config.toml
num_hidden_layers = 8
hidden_size = 768
num_attention_heads = 6
num_key_value_heads = 6
head_dim = 128
intermediate_size = 1536
vocab_size = 8192
hidden_act = "swiglu"
norm = "rmsnorm"
norm_place = "out"
norm_eps = 1e-05
positions = "rope"
rope_theta = 10000.0
rope_fraction = 1.0
qk_norm = true
attn_scale = 0.0884
bias = "none"
tie_word_embeddings = false
parallel_block = false
init = "uniform"
init_std_qkv = 0.0303
init_std_o = 0.00759
init_std_up = 0.0303
init_std_down = 0.00537
optimizer = "adam_variant"
learning_rate = 0.000684
beta1 = 0.9
beta2 = 0.99
weight_decay = 0.11
lr_head = 0.00462
warmup_steps = 376
schedule = "wsd"
decay_fraction = 0.81
decay_shape = "linear"
final_lr_fraction = 0.0
batch_tokens = 65536
max_seq_len = 512
doc_mask = true
train_tokens = 620000000
max_steps = 9461
dataset = "wikipedia_en"
Each number is 128 + 24 x the weight over the matrix's rms, rounded and kept within 0 to 255. Layers, rows and columns count from 0. Numbers have three digits each.

# k: layer 4 attention key, 768x768, rms 0.0457, rows 65-117, columns 640-767
# q: layer 4 attention query, 768x768, rms 0.0474, rows 66-117, columns 640-767
k65:099097172124091151132098136129147103078104165132117118160139155122164137152101111155098099144110126172090133126111153140159101093127119096108141152113117156107121167162123145154161132099121107141117115132127137142102131143078136171124092153132096130151144106141111115108148102112116099136117116168128122123124068164136148111137087129120125137130100141118172130124153109145139119144113
q66:124138149113094133146139148088165088098168155159113101130172134175099153175143097160136119132120143123138142153112146127158124127120144119154127191136109161138112107143109137143141110118099074141116146104136137124114121105087116116110146166107146105089155109100083145093156164096146134112123139099117123122174120078135125109132138094158128104092110121134159111108108160141135096128100
k66:123100167098128103114136135087121143112150180132097095099137150116102145123108120120136136095125112163136161141146079135151128160142143138112098137102112150113134105107137158130165089146141081123157171148137151134106140097140163169139110085092143124173135146151120105156167138110151134117128121123132167119129146073145136076120160111177105150094155140149162141105148056118101137149116
q67:111108144114147094154105104148111098149114188101151125089146106151113106126073145090091119168112118103137123119137142149175113105139163118115123115113114134133135159133139115145176178152072093138099096135093090103136128112119127085155118152139110128151114087143120110098139089150140109142150112100132099092112100150122150126110124137150118101127119174121106119119113136149142130099149
k67:140106147108113108093139134111112102083122206166122089134192131144121132162120115140091069128110125149137139152124133148153104136100129095103148165116104122110137140116131150149174146123127122146105108125150098114126097144104126120105099123132159147114095079148122119149139134139112080148116115123134088099098108122108170114166115139119140133136136144088145142132116124138149108095161
q68:096092105129120118126094103126151108125145173184117127097098100142136131108144134100143121150098112129150115071139146091142133138118081142128130143120125117106125076125152118135176110118119103111116086129102129111106184141169136143123126114186086109112123142116156131132079123123156115161146161099103130107134099164145129105118155084138110094137069094102154115147149105145121090144128
k68:106097107109114082091109111136155132156124195107110090110142140133084119095094114110113097105090112114150123149108140121138108138090097111110114155135131109130133149093187136108134114154104054129118095093151107119099119142138148121119090124132151168146120110124156171171115116153099121163065117111122149150088106107116129079127153108194117116119091116065116127116161132120128105121127
q69:114118147076126138133121131160103108098110170127122106105141153134093128137122134095138086156139150132128141100148131124124112080142146114128147089142115137124104115136151140155148144136076139174137128131131134138148192089106146086118125150120151123136132103137144119129101119140156110149120133092106151120115117182149167140149110139121130123155123144086123147147128099161125112113153
k69:110105182105145128122101120140119115096099195151113084155161132146112127156126085117122115112081145130114123148143127134181124125115123114134145126145108108102113134135149126132160126102097089157130078142084111104133127138064135137128067134110130149115104063133120132123106122143129113124102121134126124096110068161082154109116127116115118112149116142128117101153114127117123153116162
q70:116113145152124102126104126096158142118132106148097157126170151133109139164139143125163149121131105124168150182172157111118112173155121128168115152103081149145158141136070153102157150092146078163170126111128139130163091123101151145146091127126147115116108156105133133135146117126154112109143102137137142152167144149145108132126142155143094126115135147145111071092107148148137114111112
k70:130065127114151110103114134116112164106131122119134083108155141152131165147113172095142111116141081159165155168115110097134124132163089133123103156077149137151183168099118121132151177105148111151116130095147125103127134129154153177114126135088143132190167158172126131119166084154173132117086096138142122123143142099158134108135108160173115107121152133146199138114161118111161136077146
q71:102158088106138148087067119121106138125145126126135121112130105172126154175116114133132131143175144113095107154120087127120157133142095149144141141157115117103132100191132107100080101159121132169111111134135139152145154116085146085123097153147087150092132145125115107114109151101145117134076124102148124121120126136143115107110153130123174120144152113143058072109134151110141165168126
k71:111157139106138151135123139127143093158152097133159166134134141091098134143148124147113153126091156171071128118179104155111117153128076131090121139123094138128077125115114177103144128154070110154097090154120134125148139118112115080152115144172113143078107097131155153191149097133146128126119167107152163107182116124142125138148112140142082128134069126155104094116112121132100090170144
q72:135124181101141148143118136163150087116155142090131118146130126095168167140104124132116114098111154134131114134095118160155088139060129145126119104132127127144153156127129133136147093118137111119157089097120144178141074130133087074137124133064124103149144129154126145147103134130150116088084118097156106142104149101120141133133080138121133133102118178182100177144164132113129118148115
k72:112145128121169155138103088156089126118104139135141072146092183066164115128130123142158101133156141102102128120138148104129120127134143146133139108134179144115176126138087125110132166139111195102148127118146169116115153094110120113138144100104127103141138133146128089144095152108163109103145091136111166132119112105152129140134135126111131143120143132158116095126150147172180129086129
q73:138127130139119101147141140100135109142148130105100078118116137147118134132120124114121160135126175156116171119147142118110120160111153138117083123128123127155089135125127125162168139112117070107114145156164144152102123082140151111134107141132203116102119101124149123113150154130116136130143165106110122096178144120120141135106162110167162110134122167078125118135134115108137116150090
k73:108150110139151111092129127128137131145135134132121127133112114107137125137157149086148145093127124096173158095114084105111108134088173147106109097161132140180124128104142127118114135126138133141090095146117118136156111141165104130149113121153147140101132131158159112108144128136100132101123134104154081141126153141157150157121121090144135180117136093124121158124133137145121153155135
q74:108154159084111162161120158113119105104161116064159115119099152111151167151122184160172107126104106151139130133130077151113145121146135150165114145170119128104167159138114121136147089109146138101122171119125169151139131104097153130107120111126137168110155114121148094122140153121153124145115129132073084132114136124060143113135121148140131098142145111115123123136122118138080135110148
k74:112154096136170201147118154153107113124101139070131170080125122107153128149165143141104102143135158160133099193078057155130098115149099117142147105142134152097128157132121139173117119109124183143123154122120137127116164120122155113147134152109115122150112096163190130119104139130168115109129147101116127137102148137060073112091106158122130147114117113109116163151138155097085148117136
q75:139139115114122129151123131119116152159145134130180134125137111164091136148134149104165131130156140122109155147159145123117116107106131158099158170144151117138116111114139126104120125104113092112054122106166124117099104090153137158157098098157108115125120132141120125136155161131124134125086130120146144124138104110101158153086141158148171138121132099134114090093121137146146149141134
k75:110133124144100104159123139088129113185094108126124163078107108150117136094119133142096137131129148147117092116138077090116136112125115125153179111126090084084101131135112110116091101111144115165147166153144119161094124135147147115113130098147136127128142110131132144140125134119100160148090125123124147121161135122092103154113136158125065112112082078134101100104131136143129081143121
q76:138110145123160162110132159180128130135147080088092137123127147082136137096128114168134127130160141109114142151134107097099152129145102125117153123093138141118114138113122100120111059139087159135146173097122142186120169164123124093128117127140086147124120148099154142116122128168145129116116133151137145151133151167136126124118151152149114131175118130150097151106121092120110141135171
k76:113179134122168170157127125165139107124118060109159187112142112129147097142097104124084145118134156101115107150132137150087157148090143116123139123105158097174086118119094100113113148166102148151145105149120126135113153153160125107137097124107132097145121127080137109129214129120132091095125147118161159118150132150129089147133136076188107170164147144131100102151172109111110137122100
q77:135131117104161136132128092099135119113130144123128132155162110160118172123161063138163174158146128109097119127153111141080141099152120148132128122108142102117112103117108156093117122115140155158135088147137115114134108098115170109145139135147118154077137146124161147148129106138117133158097096093144145137144206132123110131126132133173112153178127128184105126112152160125139130135138
k77:127104133117129110090106117093131109119124115089178099108132104095118120123146138161152145108131131133129136114118129135116145144093133155071123138110105141125091181137067104158106123113126095166100108109168130102158112134180138150117103127117129102143107151147132134111128102112127136118082144137150135106140146140124146131136094135130055134171113116196123131112141130103120136141160
q78:115115113122137161072130088160107149116103142118127138130142109106122158144127115123128119158180117092145103140109076123097174150126101110124112176107148121153151118148142154142103111131098146139152129111168131160164119155113128110154128151089096139142120157119122133129175122132144128097110122067166142169117121131141092146136119147132107111145118134175096124119151188108106134131147
k78:074156159095179154131160111172147135156144083137189171155122136097117147111139106142088142104134120123145122112156137130128133108152140120094140128138127116123092129096125180128155105123136109153143140158141102139120138145117155127115119151107138150143131139088120106119139104140130156152130103094169141117153113144149161139153170099082083137149169142140085141140145140139155150108109
q79:144135133129082088128089143095112166161094110098105109097072099097132123105133102130138143121085081103111098130174135141097137179127116150101133127111123086149115157126116082142095144154142146132139122125105097121121149205145159167134108088177098103176107099103121115128139093159130127117137136132168168134156128130106149142086135152108100102151116114147112079128125138111139141130150
k79:126112136129116098124114132139132129154152104138130127112136104151117113126111104083141115138129078097123128161140154169149129142109154142117086102126136094151129143111155108119121127165119138144135115132095129138124190164167089133135123090151113128109104124113143117097154093117131121116097178117118096169108168083162103134097111149105111166120115129133107164123124090100136152121132
q80:128123109140140127141136125165121151114134121169115126134112163138133095124168155120139088098113092177153162137167091126135121064142151124123100156140127111140153108105139186119120163097191143108104107110137147131130145088139131181133061125117151146120128128136120132084154116125120135114150117143100152150090123119083100121137132123117168119115126082093166122142104171145101108123109
k80:131127159172130133139129151123126128133142106124145169091090111164102116152144149117139149140123132167124167113139106116131167084165073140147146175111146128111139133126125167105084131124133131093120135088131165130094123128114139134147128145107104135133121135125120162099071084122125135134111125110095133142153141122093100093147118153068156108092137131085158086104146184138106113118120
q81:117155154147130108107116164140094130120157138101146092143124090105146155109127138176124140108130093137129111155126134171158162158132103174102107120144150134152156142154117088131133138105168120128095139128145111166116110123107121108172106093097117102127149116130134168133162124132149095139087145107129090175149159168121125147093099164123120144137169140170071123119150119116113132176137
k81:106141095100156130088153136151119103140127100107110133133128109111170124080137106161168128067148122116117100152123136166117107083113158171150111106094151106149126176145096129090105124099186180153146134140156142131141132113125142117131138105102118114165186143127150135123150137104145105105087120104113136127141133139165119144148119085130111168142120128117124160123123135143176101109124
q82:108125138127102135154146145125130107151146171146117095105129097131123169116099111105108133137135118139157108126133147130137122121087124142110102140126141142170125122134162128136178150105157079107093108119138118070117150129184143131119141139154144104097106092163104121156128107113127146118123138120086116123148089151112158142108110076126101130087087130080182134136158138118126127123126
k82:148117115097085097116158152118097136126096179170093105090088158114177091130150138136139143135104125136162140142126104150134127101142154130139102148162110129131164111165134142124117126152153155131132156089190094165101096167126123116105131120100123137127123107138120132101092124128102125111072130163090118158117153150105120101128103141109131098131146111089115152130156127157115130156110
q83:132142077105155108122145127097132094149139128192105141134135152148119136097134115121127119118113135124144165163108146139113087156113152181108155124149138142117098114136146191142124156102187085098115145148108146108139098105173082125172134091148131147081123122130121122118141111112099115129111138163139152129153159190143161152101093100106133106151108124113158111151165134107164126124140
k83:138095089126114117131161128091108135141127113161123120103110123126169101102140128123143176102149152171115133099125098101080141170128110164148071137174091105128108155146105094120097136115126095161106144152154138157144120147177137124064111064126085119107131172114086157147154148131089152131087132183100099115124161154144122125107087127124102144147102119180118127084142144100105148140145
q84:152154147124113145152103146131154112136119124142122137184133150138130097119098137122134140118127116145140144141163106146092110092109124144158093131157134118164176128131133142151107164119175121085125153114076111115105101099103128168152135124104131117121143140148133145105113131135139153148134169155082169151127101108116136125153151120107139146116122156119155119162128131106061131117100
k84:112107146152110132141117164115150131145105136100080136105093159154125091154152163125145134146116127152125146151080111127116119134159090121154119121140148118120142102155110135149085146113140148127114159113110125127097150131082164136138137120123105135127155171148106158117087111109135163146146089154147128139109131156125092114125105137113131109141133098094151144122137131106109117144131
q85:165174128131162128164132104114131151131168110132152146168083115158152171158090108106144102142113131110093173157103078157154091097175123148084109141108156075143149161129122080095124108115130145109131136115120149123140132129129122086122130114134109167151148102119135107118117167141139105144127110141137103163106153098158133131114153186153148120111123148159141111132130121111159160134157
k85:145134155165105205154114091190117082130163148121116172127093159124144083155110165098171136155125168118122102129141098123180081082101113123121156111155162126110128149098098119156124103117104107166132106159114128146106167129166082142079122146144117124131139140102114141157128115134150145155144111131124135142139077102139102130129154173126148094108082112135141153125102138109130115124097
q86:193170117063147097141112138123099104121122125137138132126144135148096121108125112145152151169165133120101117160152129152130134153110129086143151135109150155136109128126100127129072146083116127156137128114109123129126101152109145062163136132139108181144094106125121089106171152082125152137100107118135125126133130104183139157146182148119086127127091131184090148180117159123147127156151
k86:122136141118128118150119106133124077127141113142185157156170119136114119159140121124127117122108136117126120122146121171147107138123156138094085072121092113138079111144095128139145142106129114141127079156110093137171104114105092148120150110150104148105102114122116124172178128122120134120115133114115086085131097164159163145132106147136081137136101126170080153131136095095100153139139
q87:140113154153146156153166166146116112094119115137081119166136167138139100143118125156161130084117154166162116116126115135133112117124124103139135146116153131153144136102131137167123113086173137108110167129119159160141131158113128138106143119108108086131131125125089156170166154128135122155141102134133099140136081099101140149153126130122089123102114165122142135140171131141106112115101
k87:173124184118121136164117181166136132143090078103103075128140121132147135097119082127129126139149112078141091160118127156153159114151124114130114120091138135130121102118158162101114120123167157138104136129152137153103162115115138128143135152078125137146133111131125107106144119109120100130134121135131121128139141137135086104128112086079110120122110105152122129125127146123169111121096
q88:125134123126119134132117142089174111151105172153158156094117106158132116148116140100162121163123119133131130116173132136134130128130119143092139138144080096147136101074159154107117152158104133129152102146136117102104127134118134162127125107133115098116095119093119157151124119142150111083131165118091150142145111084117089150111150094105119094097121094099129100132119154135100120142122
k88:119113098171100120140115128115137176130114151122130092105088111180115106119108126115173119141136113101132162077124139122109138152119117090128110153158080120121141110088139106111161132141124113122121158135126143111147114135137176175169134125132129142121123125140138167093124129125123151139107123120125119157109132135072182119129153134089125078100128112152150162159139158137135139121152
q89:137154141166149130125133100130166103132146149157137157142119085143140168098182113155137132103156133157123112137114190164136101152097137125067127132174149106105149129108128139134155115109116148129118112126147096095185088117153113120163181123142098072117097124102067158141154147121098104129148118134157132123146116138126139139177185134151118166105131137152135119148117150148175104135136
k89:121110128119089124068128095141127168135133143163091165162116123104149151110117141142145114134141166128108113120082230134108135142137118112111098136156111131131180104073121137110108125136114077124116134075131134094125053105153092142114138098169167134115137153137064134153117158102107094119153096162118117162099148157108150161148172120104071153098139143137151127144111120150113159097142
q90:118097111117143145124127124143117107127101119117133137099102131093113129133126138120114100128118119139122127107120117123112118102138122091123164106100101112079073154155136181120116114131142109186144114152110156153103164139127144104076137158152089164118157104141151106171136085179150129146114133102122157132119131122159104147110082172146100155130121124105096153118148146114143113132101
k90:119134143126143136135104153139120102076128118149137138138140135116109163120094137161087101151146122119077145146151114134154132082132155112100162097153104116097072180116120124112158140126097117110149116188129177140150184152138105121125149125132113108108122110107172122103142154172152096116113160117152176142131141110138136160138128125121098182184151130127075117141122115113158147118142
q91:123111141139125128175118114151129161156090147181142122126079111131138097123132110152187176142138120140139133126143140122100110153105100189117105106129119142125140120146090111164130164121112097104146154151108136094128100106129123162121106122143095116116147184139122146127117131096125145153098095139121139119121131130124128130086156117111089163156109131118110104162123107084087106146089
k91:136111120096124067119072154117121150172116120125130106098107124131118095164143113128113141101127120089134180118122170125089122150150098137124105133119123144118139108119148118138099147139101094142100170074108101108105106164139151113153160102137104135135124149121116156107084102131096131143097098151142158094141143112123141131151116142096118082109119101142122143177117121114106075142128
q92:122139103120065136138117114118111167159103141096152134134121098124122162105151187089114103132114159111145098107183141111142077122115116164114127136146164118091102102133156142098127116166124106138120101121119136097133152109143166192102090121141117147141106115126139111119095080110102147133115134144107139136140147156072137135089137111107131148133131089120137088176134137131093124121138
k92:091124120131109161086123167056106135119107142122099116050112096123126082093129146109132146167113141121108122097156091098113128129125113130157158119126109108117144111158129139156132107136132110090113184121121133169092124162119135134123107087152114147115088095130139154113071089117082165121084143175109135154128173137092149113113157158086151078128110105116135126138158148148107132131116
q93:130174135148095140147137167110133111112140141170150127131140142148126140100182123143156139081138108131131095161098150151143121135143099162117139168150147145141135105114107150142109144128144139083122136160132120098129111131091139142156142086138128089118119101076140150152175123110141115109097144121108110108143134147097147134172142095104091140161163153121142122131125125119160109091147
k93:177148113101102118099157163107131110108122147144112133127132117120114137119129135126219159107145149160140114165092128133141089151131107187161114142136145107128160064169141151100113121128137130125144132131130128128122097115089093186126111128140126104140149118143090116134116145152092126132094168136103112115097177123107131103104135125130107130144164131124135145178125124133077137122085
q94:104160142146134131156139160124151103110100124107181163067140119094192108127108140153115095097082134117128121122101095143157152112169150103127131148116076116106161121113125123155108140080131144105145152096099163113097125168161108152087104139128112146161152154127145143124120078138082142160153101095126089150115134111122124114128135114109098125112129120130114104144126171082145125131130
k94:170125132143142121156135115149140113154122117116156144081132160124120146154118116125138093104143088138154111079090084131116104126104123130145157162126086108093120131147122104124123152131164114118161137092132162118103137112152125094136162098114112126162129149108195118104116119157151156141169114121130149161145137046144113169150086106137127103093149140127153105150133144105144123126147
q95:147135107161146160130128129146154080139187094110122146089116105105150119135111105116114109144107153137084164092116146150183121136167131126104137123192135089079138161149126096119106135095137114092086102128150134116135113155116092076101132137147108146097118103143111091114152171129144111106135169157108088098124124118167124110125165113128178115090058127101113116128097182168159123138161
k95:139118140177117198150112081113142095099140155177171187140110164113106118129158159167128137126127148121143186087128106102166162134152097146146112120130090116096119086154148141151106149123131103122126125139118131179144114121188106093113098118161120149059140141148151171143117163107147131144187111096101094128115097080136118121101162150111185140115146142113134130108114116140078121138116
q96:115104117108081107123110109123117138143108163136166161093152119096098099132117150122149122163137114130141131089112138108133140071099125153159091114127127113165112073132136136081143124137123129131126130110162130073130115101108100156110117158144104106114154137134161138131126107113121168108141136141095167107107125126093120134120146122116161114133087130125112124134108156121092142148121
k96:113099165150119097148114131074139173128136165112128126097105102141145106104109143145115152131111125128131127115099142097145144090106163080174159183119120089110136133169100090168146129146096097123127167105127165087106087102111181149133105136129079123125117140115107152126079107143142125156142099118164182147160132162074156153108151128089152104118105105079090103157097158122170120169139
q97:095141135114143110155177100135140139164125144119141162079102112113152115160124145133143106162139171134159143143094134163110158134101129151162178153127144169136145153106150164127133151101132107178144160124127161125104153150125161157101177118171134100111148149143151096153156124119156109117096115081113119149139129145115128110126153122115100134171055129115116146154134108147120095124122
k97:132162162075113032155105134109114137142114114140132111154125121094114150122092136139085124122120115112105102128151108171153145148126186137123144122140083146140133151117130116122117101125118101142115123163174084119134153159073149120117137166118135135148163098105158101116139122131158125122108157122107128136166150125076150097148157139133079077169103129140079109155166131105135151114130
q98:145127176140072101143098147153133123090102143126126130103133152100083104145116076138072100176090105140133128179158158088106156120135093112120096123142105132139138117081116150123149136126087153127164168093128127098136090093114138168136160150107100147175146177118161136135138150143168135122166135099118158121123128114125137103161092169119135106106092115104120143124132096097078141125163
k98:121108156157121098154177121118142171101093126116123118092125114150132124141130138120119137159143148137166129106131165142106157129132094070174115168136116148136137147116157115109117148114130110153108116116121125132127122130121162165146096121116177135167137179124148137116137134158129120176103054088156142150155191110115143115134202176135181093156123112125139132124163143134152112140152
q99:106134133094147138095137139135180148102128128149111129136168142105140162126147103097154142127150150151146085135084188086101117151145116086148106153092130167148131088144150123144135102135143110122121137109102135134134153129093111123110142150133142142114077090125106114138149129082116109132114102100105114097122130164118108168138127110170107159141138184158138165130133151127144097142136
k99:113139131103128114114129144117117159144158110122159101154156120106132130116163093173173165097119105138153128104084093130144147204145130153125113113125095109126168095110118118135134106178129126107126107074129095160153138127110102145138148085087146137164114144123124126104171135138103131098136135130136135150112164143142131139136088136147126133153166104156119129083159131113148182128121
q100:178131160104176132136113105122136142113132134121134154149114108125132128109096134125153115130121105099114116138140164168153117136146112130139135077110163077137140131150160093142166129104091142112079151107100098095144132131105146117163142128099133133143131110119167144151113119153166100150148136149094150164122114170123126145099111139118092123158182138138085145101134107133111112140162
k100:108177132115144164096129094161140126158117146094126118165136128121136117135085146123116115121136171097145119149138141120094148134111120111135169121114153108125135143116145120147101144148081146123110074101114123099111113147122181135109149140116141109187116120100138104140131149133143106084122106113141131141136090144123157127138167114167116082098149166123130129187140149108126120099126
q101:141115122120113154130113111156120122084116120090134120096090130106103118111137171138135105140129117095118152119139096167129102167125111194140101140144135169106110131114149144161163127112147156097114151119097141165175151154124157098124138094175096168105117143149113156126108137120147136130120104151149126102120137162146094149113119124135136107137116126134073102180135105113103099129137
k101:111136111170132163144143112152169129107083079118154168099133137138176125119138174143139107137146099116091122143148114143104135109147088119135114067113147142130088070129100171139107153124152143101126162157084136197106140144103125128122107093145118115081107126081120130132131125107140125099148128135180151120157113124103124165142134111117141131176148146125127078176134120102120099139148
q102:146101128108126155102128117104164110134164114170130121117084146145127112104120110130169167129105125152144136118107133125096113116095095154132086142129113095141125134172073135167142144109103086119091151095141119133150103101106101108112074124151104100107181143123089131093047128114141110137099126143091160124121104112141090093095122107105128158119147158115099092151157100112116103176093
k102:145148097123137157148120143128128134149141142116131112099117179151123113125168132141162150144134120119103141171162108136109140152214059138138100144111127097098127126128134117097129143121130099151110143122145160152117138135116100089127151140134087114123144141117080148100108113151157140113080161179146170126122094087143113110102094124143170117107081138108134155163158150121101105159151
q103:135138179098086121136113110148108141136137120153096096121122145161149142152112137128136116121156148124142073135170134103108133149117066125129109150135120139114146111129141077155109114181122095135115145078140102151122109154118111102138130151122128139138124155106130145131145178118142154101117152139142135134121098118117185129128143141162097152112135154160140122112164106144117151128146
k103:116097067100134114137112121132136135138144093119126117116117142131123122127166106145136149107127151143171106153144125118117098145127065121147104145092129096125114100142098141108121139126117110150121121160148082140130104162132142157121151147104125160131167111142143147130127122129107170122125092146141163096138154129108124092098131142175137126144113119134143134147141094154138121155089
q104:126107156106138115147143132160136133148136155132074107162144082076115142116131173129160111111114127128147157148081167137116095155116129106097088137164165129153155121098072112129138073158068140117140107133120105136105128099135155099099120157164154109103169147144163117160112119108117095115106070134140094139127128158094141106139162128162152112094182122145200131143145080125109115104162
k104:122146121134147116113147136127095160108116134096099092137166098062160142088112158151097094131146140133117108143082139142127130103127166125106128103152173160118190158098147091150154100145100167087162146121172085126131107142144109167143165149103173146180145148153165102148097118125107120082184117114108131092127110143090116105160164135130121126150170130144148129163117096139133137082149
q105:144147144134131138087125118146125056100094132177128112091114090100133176101167113124120118129130105133162075094089160124116125132107103127114140163128109124110163111191144133158142095093190132128108104130114099126178155139135157114121139139151108141133137137113152115133137156145148145096149121111136124127126130094144164115115126131106073147134135106132142178140146131122159118153133
k105:143130142114140163092122144158162098177137122111146155126128152135151160136164144165113153134120123092153108149102192153111171148145099114103077142118152122121151126203117123162103119127152113094077113088159103158122128135177120133120121110148128087160105161153148137162077110108144137123165113133102170091150112125116118105124145125131064117127109150135146140127147138128161147156112
q106:134150098087125135110114148133138149095150137171118120163152142107106134117126105119167133145195131111161109119149162138115126133093101154154136123119145160172157121117141149105107106133148152139147111110118141142161130109146128117137134117104123164125138141114122109084118155122158151131121097108130173132135124089145123127134134153103133139117154085151140149126081103130099124135094
k106:078135106098140123111143126131139134149128093079138150132103112103178105132084112157148179112141152164125105155109118138114130134130133141122152124124190110152128125143148110122138151123123147146095116145126114154123092115112179166119132139127157118147173119106128161165110140162149130164160116134168174125111116153123104132131155130136129137121124106115114148114116109151164137089125
q107:111101116148150161116133102156153142112150145104098142147136118145123176095148129148099088127107149131151151128095143138164138152146123102143153112082154108102111115150109149125099097131118141172134132136118130126110172147110150101081125132128128134157109125110172117108142100118135128114135125098108135164136144160159138110183117163151116137135168126114136165113117096122168148095135
k107:153191152111139085146137138139132152117128130098135112140122117090091163136123108119106088145112142139140138143143122147109103121141166135102137072121088143137100088111128107158118130128146088110153099127150121088135136113131102165137143141134156141148120130144155097164181109160135129078143143102096107118108090129097162126168134096149093143122147138127143120152125119154109162108103
q108:147150184116098139125150159163104144100082126118104172120104142126166101142133119186119159109171125155134122114131098104139115092134102124119109127148137066096125121156105161152133137057171065144144156114114161158091126170112126123107144176094106110151166203150130117130157126153142155149132122129146158182136151161145100109101092144100102127138084130123064152120155165105116152133106
k108:098126141140123142099095165147116078140118066105155137090145176126080106114119127130132139106141159113124130125132144103103131111177124121125161134092146103093058143151084144099103143114125119128115092176104170113125165149095168147113156153062116076157133170146160127079147146166161150113075094153144146166133155142136107147126144085118150118137111082137055115106139153110146112106084
q109:117144156114130130134117124158109130135140111116133098130064134138138122127099131104139126162123105121128143105138100180114107123120140160150118089107122149103144179143162134125154157128136113108106133166147110108107160180122154147128166121104151143123123097138146103105133151132133149157109138167131121112147142117115130138099159155094172128111120114099122143126135139120122097121102
k109:127116136100122139176069140147141119114115116155123127167114138148160138143106137131146079163108152098145110131144091174137121107120127168137172133135135189104079134114147146121115145133125137110125079178137091151135149113092148107135120146168118115088117071126149103153157155137128100107127154175108099092066104175110151114107141135154153134069118158117130139128143113126115090136116
q110:104130115158166111147107123099142127151105150098195138119063113100170099125082168148143128132078133123133103073093090106165179097155131089146111099117094130106162162167139115143115148160155162121143140132125145101089158195156078134137122172138067146172135160174163117117099141085095148131158131122104090176118118117127129099146100064090111119109092141093112134126155139126125157163110
k110:193183179121099136126109152197124146188133128100127133138102191096110123134109136119115108146117114117135143096146134152104135091112108115133149154105110118121134124153154117108101130148082146079148094081105115137144133119138108109144125163122127140101099145138173137113137131105138155140154097155130155142118123094108097099134144097115142110125110151125126142152100128120126114162142
q111:130139151131133124090164135159154091125143111162154108119160102133101131138134148146113138167113121133126087155148137130121122124114131146136079105155118129150144132148132156145108140124141157078093110087138105120129126102098161134164137140101163123129144079107090077103174137110134143092145166107124165106103096158074139140115116119116143163096131123152101163155111153176117109163151
k111:108128110128153149079163152104156122129155154131130141129142130167128127151188126166170120146107154140158157124119123134102147102156133164152092105157118111106156091138089140113110159117166141109130122103175144180136103115107087131107121105160170125089143147158134136125129078105139119149126150102108104118106151166117093123119132134117158122126136115128142149113155163160075124152133
q112:170114156106103148095139119165143106134137116151063115149086137095117068099092109139148161167101100110169121126139148126096104123100148086094112104118147123129144139122141148150137112142127130129136147125106091139166097159119146136081138118108148097160106093150105102085137122134124119097173129120117146097089122110148077065129132117144065096119117168153112133173134103153129112123135
k112:107148144116154147073136131127140128096115100122130117154169118116145111200126112109153111135142141088137172105114202116084118070135148104104128114126118151157105099149124145147124142136114101143194115143101113146146130125086144126148147137115138136128100128125096156113150132167154140097138132143140123134128106153144115119136105150106137171129157130135109166168151117124109139123099
q113:105101131121094130114155141173142126141104117114107144141126125124114132159195135100100134128128156126115154103106091115149144104123130120162145129136158138173101077141124142161144146166106122097138128138153140114143133118128149129104129124105167106065071091121095153120154121144092081130138131111141139083121129141105104126126134095109121129119116115151167087145118153136110099117097
k113:122123159131118121097161134089131101101135088149106121121122129143159136112154109076098206097137136120130162112100087095101126125132167147169126145122134129148143139119173156103128149140117143143145155110128126127123120153100115164149123124117098163155123134136080182100127127158103105132144129104103139121136156120124113103141116138088115136095153127150132145097100131097114122137164
q114:127129111136076146120094144109123133114080118114142133136133131138129141136182124150130137123113115110123105073106143142146121158117075131144160165119165095124120109122176151152127159123111140139117134114102123110154110160093104147147115124123079094107119107110111122114134100114138140100120140113137159130184125134112142139127173109117085142158136153125156056135127116098130154086142
k114:137137147116116120128140122126123135121132121151139158159131120124161098126147131145110152123117080120107094100158186118129118130102091145128143080115133089132074092131135110097141137172140086114112140118071108146115142167173117087137139133144092104090131095080109129160143094114139140117153128169146184159157145157087138167126149088087081127084129139100115139163110129080138146101104
q115:151153131095155098097133085138127097104150102094146117102097094114161116138094108135125130094114155173097135094124101102147161109120100118133134081092080106141152147145136136135132168105153152138137127096122138098102139124119118129118108185120114148140181157131107151120110138173111134187163131113126109139109127121120156140132078155107130101101116150124133180129125117141117104154121
k115:150113160086145137158125141147117054147159138138103145177112101129125100155122130127129140142081134090081119164148096140165138114178115134156149126118152153089144160152123111131114103082105140120086115145131137077094176149114102090129107176110111156146155083109108105099111135140117120142142117109180151135118086125159175157152102120131145139098091137092099134117129149134133090180160
q116:107096151131163150167118129100142137114135120163122136085076100134129119076114152148143113114105106115137153111112111183100151120141140140130110120145110132155125142134144099143161102113158122125102161146099156136166148144178136141139119124123101180108117155147120149158112112109095159183130108156127115090150105182128152137109139092103140137143124114125164139104154108093106110145126
k116:140109120107090171160138094169110098130126131138160147071094128159201095087142170115149130108113074087133160125102109135134158139157093141131172156143155139099109100145153087137108129112126154111126140070177123163112098152146144084126153084115119104109124157134153157085107121101140140096133124165107129115120073102129128126136091068098135145136120130089189123124134187126145156124122
q117:149151121123108120133068143129105130154140144137092133133121109152120163100133122101193158144164094132124119143142137175093112098161129132105176115168098083124120139108099095072133103149108126131155119135061095143154100154100128125161164105147083111086085100105125161149120155133114122128094118124144132095115164143119112120116141132147079127138169129187079116106102132096134157173146
k117:129149081115095132099072107127105122083111149131112138161131107135118157152161078140173127114100156143110094121063161164165118160106134187093148142144109100138151110119072079117132117083104125162116116125116100053111108121095100116105128117169100105131134124130134133158134136115119076119104171154123081095089163191137104117119148138132033155165150170140107126155156084103128154159144